Weights of a small transformer language model.
Architecture: LayerNorm before each block, learned positions, tied embeddings.
Training: 243M tokens, 7425 steps.
Each number is 128 + 24 x the weight over its row's rms, rounded and kept within 0 to 255. Layers, rows and columns count from 0. Numbers have three digits each. The size before them is the row's rms in percent of the matrix's.

# up: layer 14 MLP up, 1024x256, rms 0.0525, rows 674-853, columns 224-255
# down: layer 14 MLP down (transposed), 1024x256, rms 0.0438, rows 674-853, columns 224-255
up674 094:113149103104149157142097152146104071138124118148164117101123135110119120134126153153144146109135
down674 086:144115117142123143147113128125121113152076149121086091121133125115074085095123113120112109143116
up675 118:088106087120109142099087109137180132096094124134099116157132100160159153142132144112127136169103
down675 128:126134135099148136091118131149116121097103159136150117076132110115155134109113149089114161090122
up676 106:089131150149150130141108168131178113103135097109148120148128160141155149173138133143100109066142
down676 106:180115129111112141136144159133110132152098134123072125116174148096118121087111107115146161133115
up677 098:125110129140096140122108118097144166094118146149138143113156118139131158147139138142126123149138
down677 091:120189092119165141144122134176154097149126099105128156103126103136132106100128082105127145123114
up678 063:163100117116154135127133120137127134133161161114133132156179128109120155143142115133109158070146
down678 049:104080145124111099139101158145139121128110144122148080104144096155104133112123093140129090146137
up679 105:101161116130149101144097170120108129108128103162114154143129099090158161110121145132107110111156
down679 109:166137146120144120100142129136114111129118133135139115112111132124102095098109133154152147082107
up680 109:136131139125150113118097130133127139124144110080147156095167133168143149156117151116165126132144
down680 105:140071167172125153160165172099141125133095109149140111128109134100102162127149121105118145090115
up681 060:173110117172132118117142190158121101147146123122093130166122160134162146152125149168114109109094
down681 041:080141144126146088147098137164132094095142173137132127136177138155139119141107121101136148160128
up682 111:105090146141149144120141124091122101101131092112134106105131123052110136128112155098153157110146
down682 118:149140151140131113169152136126180151121149144142140156159135139159128105138167117134127114154081
up683 081:156122118144090112103119104128076157131153107137120163107147122115137136142119138146124102127124
down683 071:137194145115150091132098132117139146108120159121144129091137100151157107095139115107146120149092
up684 130:114100137144174107121137160127182139138113109147109080121187125167082150139154120131111115133101
down684 138:131139137117108105119122181101082134168144154113115145137099159059122085144108158129131116146147
up685 107:151117107098152111125149140145092151117167129165182146143159173112140129155107112111100151089169
down685 111:107101115111168155094105162129146116102094144107135178130140095105071103065123151075104144139128
up686 114:134118108088103156153136134093138128113106117160181138154125133140134130116144139136146105182101
down686 123:185109170164132132116134125187080123135104106118105104127093151079127116130090128102116123138109
up687 116:113148086104141168099103143137129153135090143154142136160105119106137119117129132149096136144146
down687 122:147104112146131115138131120133122141104099171144112135187113154141132124137160137139081135147137
up688 101:138130110165148120155089114140146130121137131132122121146107098153111184103144120131122129152072
down688 097:103106151142150129141152103125101153171121132100176114097118089127124075150149111126133141162179
up689 072:136155132117085086120138163129138088118171142118145158123103155094147099104148126148162133106153
down689 056:152209104154116145127146168148128128091118147167129110107145123150117117126110152157109151164114
up690 084:121069111145109121111167132135144130142120153146144148110168156128136102100136106169108189134150
down690 078:111135127099117077151118090127115138116150121117110163106123114131088110118087124159130092133100
up691 093:127074135132151208126172129106146117125093135100104131109142151160126152147154098144110136125164
down691 085:109147127112139123120104145149124174146124160138144114105149139143138099139124094136153114140123
up692 130:110094098140156123150150102133134136169108149116139168142064141104111151144146143136137113143106
down692 134:130157148128117151111155149104170099134111126158150122132149079126144123092126106117108114084135
up693 099:085119127157129121127125111115096101140123095095129109170138139144102111196136124150122124148155
down693 092:155109103102156157132140080120109130137145131167179082127147132121070061118137115111146134139147
up694 083:111120122090115170135150139125150117117140098138150152102115145069096148147114147158123098152118
down694 068:132177145113065068112132117134156134142140121121144108172144100134076091130127150095152111082094
up695 087:120110104142178159102097102100106117154134073122162171144130117123093143118134144155087101126163
down695 076:108126148129143163083129142113096104114130120154119105131168173149138143118129133140134107111140
up696 115:146129101094106143107127105125122132121116120116131139071099139090121126139125133120123156083089
down696 116:116130170133136149157142145138183117124128155128142136130142102163111085091127112162107100131163
up697 094:182115131104122149153137107120164106178103117060145066088132145116162114163151138143119162161154
down697 090:094135116106161144122138144108157113130102142120136142144095125150142146114142189127173134094143
up698 071:149125071148122158129129173142093123124180092132158159173137150107151150159125159141132160154161
down698 051:116201151126100140122088136108106105134131111136131141108096152151107125134129110125110114128087
up699 094:139108102121124119152095116142111108122117138137137117109172171145143157177141191112090153149139
down699 086:114100143137141123121154105122122109145112133144120107136117119129126132143135116127084110107142
up700 119:101118156134117082144176134126142121093146116179130117131147144087158122114142151144090120142094
down700 124:117121109143117100131135103053141163123129154076138095116108154136119119120124117143148157091115
up701 079:086115118132117169095167149111124155201116147155148131100143181100154140122143121102109181158143
down701 059:145100173112156061102131128142130151146173113101178092150116139156130111133080098127141119137156
up702 116:080135140076094097118133097097124120198107111092144152109128118121117163149174111141116119161132
down702 123:164114168156127138136164133119130142109143134154089120158121104161155137157125092113153164157125
up703 102:138123077144170129129105135111134078158120135135098143146121093069127175080166161126112085138137
down703 112:086148177124119136123120139125093187154110124115124125117101154178174088142109113123130144100094
up704 111:124128101136136175127063143113144138094120118159150118106133137109128131092139127162114142118143
down704 113:147115186104087110159128090137123139100117145131126145126121164133158140143127104133115121138125
up705 112:105070120094089088125111087127097137117131151131132114138130159125129148124156139096150149125139
down705 122:125164087109084127102152116129135138151145094124129116117141118113135166108123106124135155141099
up706 034:111099054152145108116119126098103129129117123147130131136128136158149157096135123117120096109188
down706 027:116117130115108117106134114159091131120121138152121125129137117129114108140157158123149114146109
up707 099:118109135141108131158109094134134095125097148159174103146154135110127130140122149162129119123153
down707 094:132108162144127112150109100102153123142149137136161111187115145173139138156123129118114117149138
up708 119:111149109153088101132163072135127112086157103123162134107120166140103143151140153126202110131135
down708 118:146135126137142148076093133125099138144098136137159146128124108118131109123150101147101113138157
up709 110:144088099111149148106118145111121161137098151113190157124140130111162163146105128115111143164149
down709 106:134136126122086146084122151063140109112156163143098146125194118113116172145129159121138098142130
up710 097:150126112130145074125126155150154089127147099096140116119138141162173137128135149130143132088131
down710 095:106131186130102150139171121137090109147122154157070157133109119153161125087108118099098121133135
up711 116:110140125145103126087095158108132080134132127135128141153107125112118155147192103172162134124147
down711 128:123143150125118142155157153152143167133142085088135131112148140078097184150066149102102142108146
up712 085:141126125151116114146139145097087107110112101154135159110113154102136146131125148102139159121109
down712 073:147091109114125125120110103162103127135153114151110144170111143126152152111147130131107146112145
up713 063:150187117143148148144150159075139128115165109116123194124147117130152130120140122125145170151122
down713 043:121078150077134109141152134162122139147127108154086089136164171137122102105082116161107148139131
up714 085:134132103119136158156094120134143137113125147135119123081125179085118128117121152089091124143121
down714 070:137150144110142109116114107139110105096070128160139180134115103127099133132150132102142107125128
up715 112:096144152113156158135121118101111069150139129160175121130116088136130158171124115118165095148183
down715 118:123057176138159154142118101128159138144121099110144164118148170152157116102143109123127105127093
up716 116:152104134107126165100147143084139140128137103123071137169100096115132145090156098140108158188163
down716 124:091180157141128094097142155115195131103114097151171135082133144142128133086146145060146113147105
up717 100:072146093124114174128104166137099108110117149094144098122112124136219192120108141139132136163142
down717 094:107143128154147133136113116114146129142117130109122105111093127109098116134124132149147107146120
up718 112:115130132142048111127087158117110122134144070102138135121130105100128158110165119166120150122115
down718 112:144178124095140092133083103127153132124152107083151130107125152124147124138116119110096114126114
up719 123:101110155132127148136140130124147095133153110102119141131107125109135148168110133122113110133140
down719 128:130158106094184141119148119129151119119118146138165158122116106083100103125121102066147123112153
up720 114:120136101164099138098086138156098078109156095109159159142137187179130101184109132077155158122143
down720 123:111079148143115107150151116097152116130086126105119135135091086107088142121127120161130106104112
up721 112:161127102123112116102110119133082158115162143123177125207140130133186158096159145124133157117171
down721 114:110189146130147142174157127131149161146105127110139133144128138073093111101084114161143137151185
up722 122:126113148103134139109115107104189186094088107115165119112128115099143156156147148133112115158104
down722 134:138149090147132129140108150141100081101121096095084152132109144111124113114108101109148141165131
up723 113:095109111165164110147090145123148134141128133131128092144157131108130153158128148129120115132155
down723 119:130129128145126101138154144155164106109093103136114147124148108131145132136143165191133135158119
up724 102:105142119173115160133137191154125125161148152116092114141152143128167150112145110131100063149097
down724 095:130144163155132138112134101128148184110138145111131084123122153111113136133135118111122123111140
up725 117:102092103141133129093155125115157103143130102147164174120106083103112124154111146190089107151123
down725 126:153111136107119092101101173115107147077117129106169103150170177175076120122131158118081132102086
up726 039:114078107158083135140139127134173113150133095137162125136098166120159139115116083103138132130159
down726 028:139161119108136109149135159148140105152145134132108134157150114148128110124145154143106130131101
up727 103:134124104126144126076146127083094097117131130130149163141093156088092183108134138124111117147126
down727 106:065103128146123134157115136152126148171138136132120148128144105114101084139118149164136146146115
up728 111:158101170123131136123123173137132106135132153113161093126146117139120106161122149121121162138129
down728 112:128162109137151103093136133140097117125116108158095130152142158126123144138167148098094120147157
up729 087:128103088110121166132095139119120123109182075138124130096141127164168145138117111188149113156153
down729 075:088174147134133086141089115136127132084149164088111119143135136151132113106165107125110098101137
up730 089:155125134185129108100139155075132102160107125131124101100140083126163106111139113128146131117199
down730 075:124084153121129111127126107123174121108102120115096154146133175120125144122121152113119130135093
up731 116:110101153071146151123162116120161111119143110095090135153139084106106134133135158151076122138207
down731 125:090134132111152126094122147148178145133110173157137126083095140134125126115137134156119102146154
up732 051:127114089101170122114148099133135110164135137136160137167129168121155133165137116116081132120156
down732 037:098073127114134135119119151148090120126135121130084121150110140160108061125128121139132110144114
up733 118:122119077127114108125137133101142090131109134108127110122120140153148119132091140090116159117097
down733 124:160145103138129112133145150188135104157112089083133119085164128078135063129140110099153135164123
up734 120:122144137128143121130170110133096143123147147150122137144128155119167158131142174107127166094107
down734 124:142115142099115130131071158160127125134111166147110127124120141136154125149097095126115096128149
up735 113:130122124138092111119129093112087136142153130072140153142110115135152129113125125154142115149137
down735 121:139143128146131123146154158139142132116131124131146141078090140091092127125153184116089081104111
up736 100:093099093132129117142129114122177139119109112119132115111122096096107129123154107131105109130157
down736 090:136147180133162120128126131096119167112133147143159126150123089064134138156118133136123131118071
up737 095:154111124111151133159165150089064109118130115125185119144093113148134157131113103114086171134123
down737 084:141122135125155124152107127133113153094155111132188120152121117156144118089149123104141126160106
up738 116:177159171151131137095124121120152136132127137128191126138143129095102108116122141151135141137188
down738 119:156145070166138133128089098104089102097109123096118130112129070095124105152172136178129101133146
up739 110:131127125126132139161103128146114150103146121175126183116122132120113162111136116127112132113139
down739 108:163132120105155118104098148155137100154115152123122138126155148126148170104128183136132150151167
up740 074:091125133142149125153107131118122122129124102079117157100123163129137159124145139107173158124150
down740 066:111148099123141128152151183126136125116119166137136091118125126174155130128146142123071140151150
up741 058:116111119133098139118119120096154142158108138091113152112156106123118165132132119124131147146160
down741 037:107147136146147094114135141134127145135169145173136149099093102127105079140161106133121114102077
up742 108:157141083159133153082105149122121173104103132131138105155163158149176132166133140111125191151172
down742 108:114133166113100102133116139142130089148068133117089128094089118117109162123143130135109172122154
up743 082:128111134126170138127128114146097153170113079113140122091149148087157139152142162151101132108128
down743 063:154148148104132151066111126147133089127157137074125119106093122137100161125101117119119179119186
up744 110:128115111098150152060136132164087151092108128115147137076132156130160139151115158137138195126080
down744 114:138080146130166161146137094102135125149107137175139085106120146108116138097114150145084102101149
up745 092:180142143126100145133156106112134102157086125090112134165138130169160156155139090157077109153139
down745 082:083066124123164115145105131143103093111143111119111116077114150140144108131112132114170144091094
up746 095:103144095111133127131111102121123102117128104123125120146133111101119118132136161107134143129146
down746 092:109172143112115128098122134124098151122136176137155104167130125107102108131141134145105126143124
up747 109:134151161127115180179147109127147121134109133138138078090137139072149158135102090160116110134145
down747 120:131097068121094092097163089119136150127146112188126171158133096169081129148130120107119126120147
up748 115:115108102156149104082113144114153105101105140109135161140119078109091110144141132169119125144161
down748 116:087146096089147121094129146118133107087174137153149092149161168119173125159108128107105116090095
up749 114:116113129115138162133117174115066129131138106177122164143110119130145115098154140110120127166155
down749 122:129167103127149136117129116127128152133106096109118145122137139131095130169082104110134132127093
up750 115:093132105132085168151123138166092142118152123122126114132178145159195140173142133125167199120175
down750 122:161123131094150152107116107114084120154111175132126117156107133120139118098131145109114123148117
up751 096:139141114125091123155117075123128113122142128145180116117137154122113140114120157122157135118142
down751 090:129084126117156147177120098107064112113105110120140091184132127145139109111112108138135150130146
up752 106:149133154130125109131168164120118077128155157109108128113136142110141140140135101114160093131094
down752 108:136106111154123119131145124107165123168140122080128122147115111138127123115150127130134110087182
up753 103:127103159161135146170128117103137112115124138115166104095160153136173191083123093094122123109129
down753 099:129132155146120081176133119153120143128123139097114112151104097174095110145130139122128100168131
up754 023:103099096133146136144153118116108110147138119113163141098138122117104149156158153150123127089180
down754 023:134129151108121136120107141149153152113111128109135131117104136128113124110153142115153129114116
up755 045:131084124139111132122142162090180176136107100144138133165123178125141169127105111145099194142129
down755 030:107112150118139082141137098137129093133141107131126137140137121131139115127116146109147117137155
up756 120:131062138161150148119079104131120175109148110129125118143174100107151107102119153128069164121166
down756 117:119132141117154141080134139077142122140144151131104090113131095095108137114126171150082131083108
up757 037:152140113132108129105130148088179139168136111133124133164116174108165161134163155146109108139171
down757 027:099254136139127106159130106128097125147177149109149115106121104144144114109122140122131133124080
up758 030:112176137090126109133126155132147089132143100110145186177135148123134154144127145109122147144139
down758 023:141077109159123126107125126134112098148095120156093130122098120153096109107122068119108115122119
up759 112:093145146127091153122125165125157089155152088133144135094160159135142101115142159116142110166132
down759 119:152119113136111124102141106093098124167102132110125129156134134133095155111140131131125136113167
up760 114:140141114131145127099167111126115105151126147102130129098097109104117120116140137105144131184118
down760 121:144158116119110146146109145164134094115182136163097130146135169115107123126142116123082122104126
up761 115:139126144144102162123134091153103114168146149106119138152089117173152117120152138145129107148179
down761 118:151108090104203141170097167100085119113134130103141138155140161137097131142122143134137122139127
up762 107:134129142106152115101115109125123113146115115103152133156141156114102148085136145119142145183106
down762 107:117115171126137104108125123168130178173122154132099103132123138115112110126114095120139182099106
up763 067:123074104142143172111128159139112110193134142139127131117098139126134143136130138169088145161143
down763 048:152152120121122139155135124138122161104146106090144108156110120127135088142122148095144153123090
up764 113:123133122139113080101144132099137131139095142124118103160133135144144157144145129149092142166145
down764 116:133141157166112142104095094164105140090109122178144131131143104156190131151114113116145157117111
up765 092:084129121098145140094171101126154151149144126111145168149120135187102136137152121079129163169118
down765 084:196090126132164059125114143147142094145147105137108116150137132128114099091161117148113153106119
up766 110:086119116169107169137168137115145150130128113125135119128103142160128136159161106108140166134142
down766 116:106104170141115124157123117115129130151119117125109107168140103120106112109117116078146146140115
up767 111:128134108157108158131119106122056153135137125131156158110139134097121166147129115131121172113150
down767 114:129145158089156127135154132148152140113088143119146128127124178148130145107100149136106140117132
up768 036:135134138124145138112151146120154139148144074130163108146161149134161165105143131147096144131126
down768 026:117180107123153080146123129116132128154134163123129134107127121118131121139152121111146144105117
up769 098:180112116127097215099114107115126088174180117099124145111116082114123145142142129111141149067166
down769 098:123207050161149118173121162094123096120136130114155110110094172192130143113136084128162140115100
up770 121:129127108149153134107179146113139144140133101152162114136143103087154117138120112128095118085111
down770 129:138144151098131098129125105127113140109156131104119139148132144135104138141110129145157152117108
up771 112:131147137174144133075145150095138140192087110132117105121126146083144122156148176118184126134113
down771 116:124118096154131121102102109165102112119160137063148103164123123172154100130086131120135092072143
up772 089:179099156146170102155161105103141097162114105109125135119108106108148134124144132138127155146089
down772 081:067177133126107112136136135117116125137135174118099138114148151141140156127154149133121117114134
up773 113:157132131125149166109127175131145122107176085155149135119159091120145114118134161132130126103123
down773 115:124142132120165121117174131092121122109127110122152121122143150149116084104127111129165145137126
up774 130:123109088146135119137109169114132141157133118119141123109158090093089162165127106159109123142105
down774 133:141088125160155106132080136112142109134141167122108134131147101135139133100135155142105115155120
up775 081:121123120162124149126081088104122151141123106093134153158096138124127164103130142118117133168170
down775 069:115207132145135119113110068158097104141114098114082115120091139115085128168121091097137110110112
up776 117:143144090161165136086118131116153168187145110109136092123145114085118157148139130095174163142107
down776 123:104090147141112142058094127151091134132134126153126083077101164110110149133117135141111055112117
up777 076:124078105160128122163107074079130077128143087085150124098151164080124176145135104107098133113143
down777 060:148185158112113124109163181121150148154106089144116148158128094150112121094165143121098131151107
up778 111:154132127138140122135121130085148111160160143126185133145154132141143118098179160140158099125178
down778 116:141123105110111107108098133110116118137135105175122143151124068124153098119162143131122100148080
up779 110:149119088152097137111091148106082095109129105167168164172123152131166193150147122152070119151124
down779 113:116128108126136099124130127147125118120093136090071113082089140144086154090091188141106133122107
up780 103:108132136163113107127086141143120116161116124099192163192143129078137127154120152144153162135146
down780 099:138094097114140112120126124132129124142125049138087081084096121164144093114105126107125084124112
up781 109:113123155126141097149141116163129122151125151129123144118112141110153182098127097140136131163094
down781 115:119137152131128134151172108132115099096152128136150109111165149152124071151143145149157131100111
up782 113:075113125142166091142138128128135124173120136130130118166124102119120098149142095166110134128107
down782 118:147072118121118092144104111130136107085125141146121110129142135122105122106114176137200127108099
up783 080:124101122153111122097130123078123160148178106087164144114132112113141133121107124121164155144161
down783 065:120140144128129168142139132135102105130106146153097100149172142113101103091138134097157125106115
up784 088:106091099069110123091176153087112109135134166121119107131128164107128171124135128087134143112134
down784 073:151112114166145150108095139131143124190120069095169144117117055062090133118138138160120115099160
up785 113:132139122072128106100122125110132114098161109099157104114143163087113123140140171101117075168112
down785 117:110171141151087132125152188139152128140152146142134146175118119151157144107139146118091142121134
up786 106:110076128177090113144102138128090143112134124155131155136179171109144097135112089159137142107131
down786 117:096141124115104124126108094169138172127170175161137138131135155155121156143136158110110127161122
up787 089:112117133155144129144116117123103163108105103128120120130185114089146191155132157077160159170175
down787 074:134125121117126105101132129117144128077146095144156092164130154146133116105108135133146117115101
up788 111:147110131142115160048126108124145134103098121106123091127118109166151136145119142147073149133132
down788 114:092143129139124162117132094105150157153084088125116086156103126184090156161133130083132173129144
up789 112:103125140147119120131128165122151142113144093130131098170149165124162102128120132118092138172134
down789 105:168135135098093119123110161133091148117188136154094114129114141174133166135127141103131147140128
up790 079:119118124129148090072144106130157112079143113109121115163107158160124129155151138149164160135155
down790 062:144113179109116106133155103140112129145145167126113111131146156099128082073127079109099125121119
up791 122:158116118118115129119097097119122114113187130095132110131116122118117100105115161110147139095133
down791 126:099167159150190127083155126149154157130127097130119153146163140140139081084113146084128144166121
up792 082:164111109122136112129136151141130116166091122128157112143139095113142145174138154124138199096162
down792 065:135127153175112125134150119138119090154121158086121091125123179101110144160138134117164097156125
up793 118:128131115148112132120127133108096090130111167128112140146147131128135141164133140111122135166143
down793 121:183118110149089068092069148098134108131181142140135109110165108124143090123106141154114101112106
up794 086:139149127154079122117126157139146104143139105125162091128116093133131119121128124116154147173205
down794 073:162166120105127119140115120144132131133167136101100148114149124119115107127128087144136186141091
up795 119:137088103113111085124159135102107129151147134137116121092150135127147095150104126138156145112143
down795 124:094073150097111152125093167163118096134097150116142143158156167142122129168089111120156119165138
up796 134:171112148180128166134143122122092095110152114142128154155181154081145111127132135153110098130132
down796 138:136146168119074108170110160086116137087141151118153137134122164128149151143127134162152105105100
up797 070:116118077156113111138154147127112124116157147101158097133140149138156142103124104159085120156131
down797 051:100122174128122137146108123121112141126134118113108127121143071124088109124147127121161147135090
up798 126:166117112133134135126075140091135124062166099122135117183152140116143126105103090142116148116158
down798 144:137135123111146115137153189104102114122139151120160113133138092147119196075156138107100107106165
up799 114:129103067167127156134104166134116111126105137121155147125188118119112171129134125168105106135121
down799 119:111163111140134115149114121143145157127121116119108129102124170112116128126102117074101106157141
up800 108:127090127113135142133137106111131120118172069097107130114136160153128109131120106115125122132194
down800 112:125123090148097115168143175118111111129127153154096142146171107155101139111141172133174140110128
up801 065:118109136114127158130126115103089108154141142111121179133172104135127146149149142142116133129146
down801 052:148157117098096101151134113175133143128130141105152140117096162101123073090116105150145144078135
up802 114:160127126118115119078166087135132132128085106123129102171102124093111153096176132154144118158114
down802 118:131151115116132082155118130148116141134073126137147113102133135161143098127124146126084114086155
up803 108:172134130156134161118147166135158114151106116100103119138106091127116215098159145139111119126162
down803 109:101125131139170165120105146096149122116149102138110106142161123129132123129102072125123142137110
up804 086:118132123098164164144109160101139067091161135145125131138139128114109135097130118134078183135115
down804 070:086096133138105140123093140155123178140111123113132134100127117160120143119153130152122127079149
up805 043:116076128122149149094158123130099156141148114126134165113155103128136137137154133132129119119131
down805 028:112166152138132096173085155128129124099132127131163112135109108153079141132065131133117123113116
up806 110:102133115127114111096125151121142135150147125119133095136151146063129199090160137088136125132118
down806 116:163151137119175129145133143083134167093103153131115138129148140193103150107133086144142129119111
up807 107:172122128149151144120105135114164128154143123127158123119138135125136166120146157138104146131105
down807 119:080077129147130139133188127156092134090092125141082143118130098162120176196106110130159104098184
up808 076:148151097124091149134125115144099100153147132072186064126141164141151145139135159178122116097186
down808 057:147178155091134128133129165139067123142147141153130089095134121122122162100145151119130138104070
up809 117:143112096146123126136134089141122123113120141141179093110139154082150118132128127153043164188120
down809 123:129119169144129090137119129173163114136104132172079129145133145122126174136133101149105157150108
up810 102:135131096087147150148148093134140096113132136119146087116122128151102116155152112146100123135178
down810 101:070057123122138138127111139097154164119159152152121139131145135128133131112130109176173107141115
up811 114:143138104129085155094122146139129125173153136151144130132099078138117122189151130125111110134205
down811 124:128130149098142104141127097119137136103120139137161115137151162122127091156117093117117139132092
up812 111:141120125132145128105136107122152081178104125128172101120109130160139142152177127155100112119147
down812 123:116132143098136142178106127138137100069154136106182104131124153114111101111103119113135140110120
up813 050:136095096136131159136114103089137150140134100105137128128119137114150087172148112114115163104173
down813 037:091125119108103127092118123128134105100124162144117116154142130140132098130157117116138133126112
up814 066:155143118126179138118164072101147079140110120125147141173156147104094141108113111095149144081160
down814 053:110061106135090131130171146108115118119103104162116120167125126164135105117136093127125146159108
up815 101:141131110134136161127120116113145117130126128170139139148102112137132141136117151128135181132146
down815 110:134153126172129133153127131126142134186136102106113100128156141128133119136156139121142104129113
up816 107:105129147119132126166170120128096126162136120127143114091161123126102134178103148093165160095199
down816 117:163160121109092127096108139127136143118098106114113116150129125150125147103091091131085085120113
up817 102:106096124124114162144108143142088109167141134170111140114168141111140135121140147124111132173143
down817 097:112182140118133081171096123131111127107159106130122116139108133132139134109114110165096132166099
up818 072:127101077133139145128167122110120113109113152127134116138161155108128148107132134133067139139145
down818 052:136137097123130105143123129127097162146128112108155108118091100147122139137133128099168140121152
up819 103:154139114110122129090140103110163102118109101115161141115129139127138114134159088152128132090146
down819 120:142165150167120116185091132093111103119159118118148128142117148145090136156104135135166095142139
up820 094:120108131101116152127132070143128111112096116074130078102112138133163161105145146150137168142147
down820 088:116125139090156136129109093119144157123114128160127169124089121096113109104118127137161086101141
up821 059:145098075153123184072139167116117099108142114132138105151140109142133129189110125140139148155125
down821 041:122189145131143110133104089113167153158165182097127122126097129118098115134116118110124112092101
up822 105:142115112126073118124159123139115115115160110145153081120172121092140156118153140169101177168123
down822 104:157098147150125157126119111131135104131156133127080147151138098104090163130131170116169154154137
up823 111:121132124119149133135128126087103144142118117105135133085129112146148129123164104121160123105129
down823 119:151103175108092153150106150153167076138129148135106144139125136108128121147120161168109140118139
up824 103:162130089150085123099104157110116170127162140124168088120141163131130137163130130125116197092179
down824 095:110144144145148180112136147140109097187107135128095136071137144128124142132101123120134159158124
up825 110:107105121158160125129138143126163152159119109122141150161104126129156122111150140154089102171151
down825 114:129111117144149097136082154162127133133111128150117125093148155145107141146103126115170165168055
up826 098:116116132099095115113112119097139098119107142114101128120102139136151100106095143124102173123187
down826 094:099098132112159186127143165122126134134116141173114156100148108116165142140134108101160138149108
up827 092:105070161139168112065127092126132122150134107140144101136178099128169164123118170114099153077145
down827 080:108150126128173136109158118107144135089114104121123132108133146106110135130149117179146140164132
up828 088:107116127096151143109086119071120103125112126106116132130129101124132133079143130112153099135154
down828 078:157104127137118156151107194140170113101144135160146104131156094118134112114145129166086130104092
up829 113:078117134130131165145119114112169121061099132127146143105122130158128131101126145129116115103185
down829 114:136101117157140123124111132093114150131122142165136155131143181094149148145140175117145152176116
up830 097:115107148107087183135159150131153110157155081075106148093133127125114137118129119199128137132134
down830 091:142095146097179130155141146144165129126118167120171096134129105113115130108119138125105142086132
up831 118:111119090127072118095127150149110099130165138143144174095115120118115140131130127120128107120138
down831 134:111140122126104142139125115099146149152133135130122069136168120102134111115139112118115114147144
up832 076:142141109132089119138132093122136108097143150128214082162127158121127172140113133140091150162110
down832 060:134077130126120129127165148141138150111113107145146178172141139152121081152127105131133113095087
up833 080:143102153120139167116088151058137131105175123077126144143148129128103143145131132132148170123157
down833 064:138099135121114112136088154165145114146102145155145138120129126147099122104136089120108122102128
up834 066:122115087113107114137121137066168133128170130109127145144157117131138116136141174179180141137109
down834 046:122136129137132112135122164120156138120114118110120085122118092099124120148127145135134150139137
up835 091:122086105153115145148104129079119131122157190107082167108087060156094159143135147143118119139140
down835 080:165119168118165117165162106174142100144122157147187143092142150065108104140101077117118137158111
up836 124:132131142109129102092152119125102114184116102078149133162124110130121124103121146135118164153122
down836 129:113095119083161129116138140116138161137114165102118114161098108132096158143110148108133093120133
up837 096:148141116130115071117147083154160122152173092129136093106162129097150114131126145078149158092168
down837 080:120091085078136084101081141148076141130125131094137141103135141142079133180096125133122162128099
up838 116:117101125117162162106166127104137111121123128153092132169155124143155125129134155120116115140105
down838 123:107146142108120111106132074155132124118156145152142135154112113107146137152121158132167127093209
up839 096:103143103111160160103134105131102104120148118082167174127154132163121134150126119122100122117151
down839 083:118122161166112125139170162141141113102081104107121118122119132107119137096099121143154128137129
up840 096:125123129174125172117121112099134092166130108131141152070106123123102104168134141125135123129137
down840 091:149150153146135102184155119132104094118162122150146093166120108192124161149112165141152147136121
up841 111:094132152084131115108146137140121109163093087125157073111140128127123153151130134125158093132134
down841 118:140131170096109166118120123110105106092081149149118092141098178117106138148119103142152168151130
up842 122:095127125149139124080181118083090099117136077151130143143121125140126151131139116125087098156135
down842 124:133073142106145113136107119110157153085132153147160144155139154127161168134125132152129106122104
up843 105:113104165118169146147142128097149133132107138128130120150149129080150172120140107141105154122172
down843 098:092098103128146098157113162117100109126168126110118074135104096108116092144136154111104111164148
up844 046:151114156110127184133110150136117161127132102157108143157087147147127169148113167135109171106150
down844 031:112240098097122137092130141141125115112148140107117132113177157145147083115117060110131096114140
up845 110:093146144166090159146152139123097136131139116108151130165119138128160099099138116101125116152175
down845 105:114166146118118114190164105126142136169139149156121141128121116119110114133120134121110092106126
up846 081:145150117137106154148088135113125132111109115117148116160145169104149111142121104170106183154161
down846 065:152145179135117136133101129103138082138114117139106108169116144156135114108105133144119112117154
up847 075:142135096141126178121176144111152098158091128127136079154166145150108164148144094167134143151154
down847 064:088068118120147165103145140134129127155118130137168104128125071129094121099122111122107112135112
up848 020:132075147151108135098104088095081170166127145117123162145123154110163152146127156136136142132148
down848 018:131170155126147113113119123135151115121122150139154122113124111153087099140152125134115125100099
up849 115:136101123158120131097164070098117134166163121123116094098130127102092121120157121147111121122125
down849 109:140193129113152128103163141126132165111119123111132120111127136138138077105129142151114139116150
up850 099:172106102156135123118120116128164164084106091134109149125149147128142163120130103177107129164191
down850 100:114098106119106129132127146161130102127143173148138164103118152130168121159139109131110131168116
up851 108:143107138156128166151139106125152136150103082129130108133129125130150140151161143120125152142146
down851 116:137113139129123110134119125124173152097131139125107168105159082154132134118117111117132102143119
up852 108:111140136154111130108115105116122093143160124087184211142119124090180141142116134119133131132184
down852 105:139170143169124122162121106137118160132118152095137102135115121145107125110097106177092123124114
up853 049:140099112139172158084125142121125129130138101115140147116115116118126159138151143123112139130167
down853 032:080255140122147119128116078176132117131139140121136122116155116149133129123156151105175126081123